Part of a small language model's weights.
Size: width 128, 2 heads of 64, MLP 512 tanh GELU, vocabulary 8192.
Architecture: LayerNorm before each block, learned positions, biases, tied embeddings, normalized queries and keys, capped logits.
Training: 219M tokens, 3607 steps.
Each number is 50 + 15 x the weight over its row's rms, rounded and kept within 0 to 99. Layers, rows and columns count from 0. The size before them is the row's rms in percent of the matrix's.

# layer 15 MLP down, 128x512, rms 0.227, rows 0-99, columns 384-415
109:61 55 65 65 29 30 15 32 53 68 49 71 39 87 61 49 61 61 48 54 34 60 43 19 36 30 57 43 62 61 18 25
099:46 38 44 44 49 47 40 41 72 65 28 50 50 58 55 62 71 26 64 32 58 42 48 27 56 31 31 52 52 69 57 67
106:35 52 27 54 56 60 59 70 62 68 38 56 61 30 74 40 56 23 36 49 60 48 43 66 51 67 25 54 72 44 36 52
092:32 58 29 46 72 30 78 65 58 46 45 51 28 58 80 64 59 72 78 51 30 53 73 45 62 34 35 40 42 62 43 55
103:53 57 58 48 40 63 76 94 79 34 63 63 30 31 83 62 54 39 60 44 48 64 31 39 51 60 46 41 47 44 59 86
099:34 62 40 39 31 50 41 53 83 40 53 39 45 66 28 39 51 31 85 71 22 44 23 80 55 42 60 58 48 63 72 67
096:53 42 64 37 33 63 58 50 21 67 52 74 63 49 32 33 47 69 46 56 22 49 49 62 83 12 39 40 57 40 19 39
096:33 64 41 31 39 70 38 34 35 17 59 03 46 89 31 60 50 67 24 41 31 49 55 56 42 48 45 32 32 39 31 72
108:52 40 43 69 35 69 39 39 61 61 51 50 54 59 52 24 53 65 25 35 33 57 72 67 36 42 66 48 57 36 43 18
087:76 54 60 65 42 47 58 60 48 70 80 23 50 70 40 53 55 67 61 36 59 28 49 69 59 47 48 51 71 58 67 31
101:42 37 43 41 64 37 46 51 26 21 20 56 61 31 18 69 69 49 63 55 56 40 91 33 51 39 72 49 46 55 49 52
095:17 52 39 51 71 47 47 24 34 43 41 34 38 39 46 41 29 61 65 41 58 35 50 56 45 53 59 52 47 55 50 38
098:35 41 59 53 50 46 64 55 69 51 29 48 80 32 77 62 39 36 59 30 51 44 49 55 48 52 34 30 53 23 16 59
099:17 48 49 65 00 74 55 41 60 40 75 69 47 62 50 28 65 61 55 19 58 70 28 57 39 16 52 65 40 46 57 40
087:54 28 21 44 32 53 61 69 25 79 57 61 59 38 31 49 42 69 45 64 56 50 59 41 33 56 55 43 50 73 68 53
092:36 38 70 47 57 62 58 34 59 47 60 33 65 60 55 64 69 41 67 15 90 44 60 44 64 38 47 44 36 42 59 48
091:56 70 76 29 66 36 49 27 48 41 34 12 59 53 19 42 36 70 46 34 59 39 46 20 34 40 62 41 68 56 50 48
101:56 71 29 56 43 46 61 83 40 49 38 72 41 43 44 40 44 74 33 55 42 48 53 36 46 49 54 40 50 32 73 38
098:48 24 63 57 45 55 38 35 41 42 55 44 60 44 59 59 48 35 49 59 70 51 62 44 47 35 50 61 59 40 66 17
098:31 34 42 57 58 44 39 74 43 59 50 74 38 58 43 69 19 63 68 50 22 53 50 55 35 46 85 66 45 40 61 47
126:44 76 46 65 52 63 46 60 65 59 47 46 42 35 48 16 31 41 51 29 33 67 48 44 35 47 34 44 26 35 36 27
107:51 45 41 47 51 65 72 53 47 50 90 35 44 47 59 55 51 46 56 58 60 53 37 25 57 33 56 13 56 43 49 40
096:67 44 51 57 47 55 61 49 66 61 65 48 50 46 68 34 26 46 56 30 67 56 65 65 43 62 69 44 46 28 60 56
093:47 69 27 50 52 42 23 42 57 58 33 20 52 54 20 73 45 62 56 73 45 56 54 46 40 48 33 47 67 43 59 35
085:56 35 52 46 51 30 60 17 21 29 59 31 35 44 39 45 57 42 46 58 47 65 36 28 54 72 56 62 36 55 61 47
098:47 52 40 79 29 62 30 59 45 18 40 53 38 28 50 65 38 21 81 20 65 53 27 80 63 42 65 58 57 46 64 94
097:56 38 10 34 53 38 39 46 54 29 69 00 38 33 43 50 52 40 71 49 52 54 57 24 56 32 16 43 60 43 58 45
097:57 38 39 63 41 52 50 41 71 55 52 44 38 67 32 72 16 30 73 67 84 61 54 59 55 54 55 46 42 51 37 57
090:59 60 50 51 44 66 52 46 53 61 58 20 64 43 67 53 36 66 22 57 45 61 61 17 41 51 28 43 70 17 20 18
087:68 49 58 55 41 52 35 66 24 02 56 38 45 59 40 33 12 43 51 45 43 37 54 67 53 69 55 65 46 55 28 06
103:71 70 76 53 28 27 48 59 42 38 51 54 39 67 73 37 35 33 73 57 74 60 45 70 65 65 44 48 74 40 58 06
106:44 17 45 70 52 36 51 64 38 57 50 46 53 47 46 63 45 43 41 40 44 60 55 56 41 42 55 66 32 52 32 77
094:80 63 38 56 63 37 55 67 50 49 70 74 50 37 30 70 63 71 52 65 44 64 35 32 28 74 36 33 45 39 51 47
096:47 35 52 46 46 42 58 54 33 36 52 42 44 59 61 54 44 59 39 70 69 54 45 33 64 37 56 72 32 67 39 29
093:27 45 55 63 69 51 57 18 53 43 49 46 37 27 58 42 52 34 60 58 87 65 63 40 62 59 73 45 64 64 16 43
092:73 55 44 62 86 68 55 70 18 20 33 36 41 77 48 30 23 58 35 52 28 56 54 76 29 39 42 39 57 39 46 38
102:49 63 52 58 43 69 61 56 39 47 63 69 16 47 78 34 52 34 16 71 26 51 35 75 50 58 49 48 49 63 63 50
095:23 45 58 62 23 47 54 57 41 37 79 36 61 65 19 54 42 41 52 30 64 56 26 55 57 59 47 49 56 42 62 46
102:35 34 53 47 77 48 46 75 67 55 30 28 53 67 31 33 52 51 67 47 23 51 49 73 25 70 61 57 66 38 59 27
094:48 49 34 37 63 53 39 36 63 43 52 23 32 32 79 50 51 66 46 60 35 31 38 69 47 58 65 46 41 57 51 33
096:59 52 32 27 51 38 34 47 58 38 14 42 36 76 35 53 43 56 86 29 49 15 60 44 52 56 39 47 42 40 60 46
100:67 58 87 31 30 57 30 53 50 29 54 46 47 54 36 46 33 66 69 50 51 35 45 22 46 67 22 32 45 41 64 46
098:50 49 34 50 34 54 51 79 12 58 54 49 64 63 71 62 32 53 48 77 47 67 63 75 50 74 59 60 46 59 70 66
106:58 30 25 57 42 37 24 77 63 26 16 42 69 47 36 97 69 71 50 68 43 66 33 58 25 48 66 65 37 55 46 63
093:43 51 40 59 62 58 37 59 39 65 81 27 57 57 48 66 78 31 52 40 24 65 45 67 76 56 52 42 49 53 56 73
096:76 32 52 55 47 51 55 41 27 66 39 40 62 62 91 63 43 22 82 64 53 44 53 46 66 30 58 26 46 57 46 54
134:46 53 63 42 53 60 66 26 72 64 59 75 52 31 44 69 60 79 57 62 49 54 65 27 28 35 59 46 55 51 15 32
103:55 48 47 40 61 35 59 37 27 32 36 68 41 63 34 30 41 33 55 53 46 54 76 22 51 35 24 54 05 48 37 39
092:47 38 35 62 53 27 81 61 52 40 51 37 49 32 29 70 71 60 54 57 51 47 49 08 38 53 88 45 28 22 61 47
115:38 36 40 70 75 63 72 59 64 76 64 46 57 76 51 69 40 27 55 59 49 71 53 99 49 41 24 57 73 64 73 45
091:66 38 45 30 61 47 54 40 41 43 58 25 73 69 67 60 60 50 21 46 48 70 62 90 54 36 36 54 48 58 53 28
105:48 62 76 35 50 55 40 54 46 34 42 52 45 66 39 30 48 48 49 49 73 59 67 79 72 62 21 37 53 62 58 57
115:30 46 33 55 68 49 50 26 46 68 48 42 53 55 42 65 45 69 29 62 32 62 48 89 86 28 60 53 50 53 59 60
095:36 52 67 59 38 63 33 42 72 43 41 60 39 54 62 67 43 68 53 42 33 54 34 81 30 35 60 51 69 58 33 37
090:47 63 56 63 42 42 32 49 40 86 67 64 34 47 69 56 26 58 32 65 43 55 34 37 33 46 71 40 33 66 58 71
147:38 45 67 43 13 49 74 58 47 36 66 48 54 57 28 52 62 45 44 67 35 34 24 56 54 74 65 62 33 60 75 77
094:70 24 56 43 50 43 52 53 52 61 41 38 39 29 31 74 29 56 50 60 69 34 55 50 52 46 18 58 54 74 59 59
105:49 50 49 52 40 44 49 49 65 50 33 65 42 47 45 49 53 34 84 42 62 66 51 72 43 39 29 54 87 70 58 78
096:62 62 75 58 43 35 74 55 48 43 43 41 47 56 37 62 40 25 42 56 53 57 24 32 26 51 66 61 37 87 54 40
106:60 58 71 41 59 79 38 62 62 57 21 82 62 24 64 45 43 67 49 56 78 58 55 45 27 65 44 65 60 24 57 41
093:73 46 43 56 56 60 38 43 30 59 50 41 59 48 85 26 49 56 37 59 66 44 60 48 51 66 56 32 42 64 64 73
093:47 55 18 42 53 40 38 64 42 64 60 59 38 53 70 37 56 56 45 51 30 56 57 59 54 28 34 34 53 38 57 75
096:59 34 62 49 17 43 44 47 70 35 56 55 56 78 36 51 45 58 53 17 56 58 57 34 69 37 59 65 42 57 57 48
098:61 33 18 50 61 58 34 22 40 29 48 24 38 49 54 50 52 49 62 28 38 41 50 29 31 34 32 46 83 50 53 51
099:70 56 58 34 33 50 50 61 59 49 40 55 75 36 75 49 43 77 47 66 37 52 39 24 32 40 77 51 46 55 18 45
100:33 37 32 64 59 31 36 46 43 56 55 45 46 67 69 35 51 44 28 42 41 61 49 67 71 57 31 35 43 64 91 52
097:46 37 36 60 66 62 59 40 65 44 69 62 46 20 70 82 32 65 38 40 40 53 38 60 67 59 51 44 32 42 56 62
096:71 46 39 80 61 81 58 37 25 64 36 59 52 22 57 38 77 37 49 56 32 51 47 25 53 46 46 47 40 40 48 49
100:33 42 72 45 48 51 38 67 30 29 16 77 46 71 50 39 36 42 51 35 22 49 45 38 25 58 83 67 69 78 64 64
103:60 50 12 37 58 83 46 64 31 41 51 46 25 52 46 33 43 38 27 75 55 35 50 51 36 66 39 32 46 45 33 29
091:27 31 55 44 62 46 57 53 66 60 24 29 54 34 26 66 56 51 48 44 34 26 50 32 60 54 34 73 49 69 68 41
108:51 41 64 36 45 14 30 51 53 42 54 34 32 83 47 64 76 57 50 44 34 58 63 73 28 68 46 82 64 46 42 68
103:69 54 20 54 46 58 45 59 57 53 68 18 38 41 51 41 58 29 47 24 62 68 64 74 44 41 40 47 62 45 53 65
104:36 57 45 37 44 61 53 36 08 57 69 27 61 59 26 46 69 52 36 71 65 45 62 17 66 40 52 36 38 41 36 14
096:31 60 76 21 53 49 70 52 22 42 61 53 67 28 54 48 60 82 27 61 26 34 46 85 43 49 26 33 59 66 65 44
100:63 52 69 38 09 70 73 23 35 52 49 56 63 66 62 60 28 37 53 55 36 45 24 49 19 48 80 45 55 51 58 33
097:91 35 62 40 45 56 43 52 38 73 54 37 42 53 30 35 42 49 72 32 41 43 59 51 58 57 59 51 49 49 54 61
098:49 47 35 72 59 51 39 41 51 42 72 28 54 44 24 27 69 40 64 55 40 55 25 67 42 36 20 59 68 63 55 62
105:41 52 13 51 36 64 46 32 73 54 53 57 53 56 33 87 55 51 48 50 61 68 57 47 59 39 54 73 29 34 24 59
099:57 42 29 42 21 83 51 57 72 38 45 83 38 47 56 50 58 70 44 34 37 38 52 66 55 27 25 50 63 37 58 49
096:31 54 37 65 73 40 43 50 72 41 42 71 12 51 57 44 40 62 39 57 39 35 33 44 30 31 47 63 29 53 44 56
098:67 62 48 53 35 36 56 27 53 52 72 69 64 58 42 39 35 36 22 65 36 39 53 21 39 66 48 46 48 48 52 49
093:51 60 39 67 79 24 54 49 78 64 50 64 65 45 39 43 54 19 63 33 54 53 45 20 43 65 53 56 19 71 96 21
099:53 50 06 33 42 59 44 81 61 71 20 43 52 73 50 46 53 42 25 38 45 54 65 04 68 41 71 19 69 34 87 58
095:41 58 09 44 42 52 64 79 36 37 57 48 43 55 33 42 43 56 52 65 38 56 40 19 41 54 68 44 41 48 53 55
101:38 42 36 38 38 45 53 42 36 48 68 56 26 28 51 46 53 46 54 70 40 31 46 36 52 63 43 60 55 44 25 43
097:61 67 38 65 67 60 31 58 23 73 61 27 50 23 40 41 58 62 55 66 62 52 69 38 73 68 36 56 71 38 57 46
098:27 53 36 42 60 47 31 75 57 46 65 52 13 35 69 37 60 92 32 66 48 49 49 51 49 72 40 41 53 48 49 65
093:43 53 27 49 64 38 56 59 69 50 47 69 60 38 59 62 29 50 65 48 60 32 49 64 49 51 42 49 21 50 60 55
103:40 23 45 56 81 46 51 69 59 50 52 27 38 50 08 08 40 62 52 38 63 50 43 54 37 68 47 39 61 54 51 23
090:52 60 59 46 51 64 41 26 64 27 48 54 38 41 31 39 50 44 43 33 40 40 80 72 50 53 86 65 19 61 41 41
096:36 49 49 29 32 52 35 48 37 38 67 66 33 52 53 57 60 58 65 64 60 46 36 59 34 38 75 41 61 57 37 50
103:49 32 44 52 43 51 45 46 42 60 80 92 99 68 36 43 52 64 44 28 43 32 46 60 41 48 36 50 64 41 57 45
090:42 23 49 57 75 17 54 45 56 73 77 41 61 26 35 45 48 47 42 52 71 48 33 27 56 33 12 39 54 51 45 45
094:21 26 30 57 50 48 45 47 48 51 44 56 47 42 46 51 62 53 55 39 53 60 28 74 40 70 46 33 54 91 47 60
096:61 47 98 56 49 49 53 59 49 53 49 55 66 78 22 52 88 65 57 53 71 59 41 81 70 49 00 62 56 38 51 47
094:41 28 67 42 42 49 37 26 83 52 29 19 55 40 56 42 51 54 52 64 42 37 49 55 84 27 38 50 48 50 43 34
102:43 69 46 41 67 39 32 48 58 61 18 55 33 62 17 67 43 60 50 43 32 43 63 41 51 47 42 53 40 51 35 60
089:51 56 40 60 36 42 46 88 44 47 59 64 57 46 28 55 35 41 62 47 64 50 34 68 58 42 81 56 35 40 36 29
100:35 34 41 66 39 48 46 45 71 39 59 82 67 46 66 77 31 17 81 46 42 46 69 70 36 36 72 62 31 45 68 42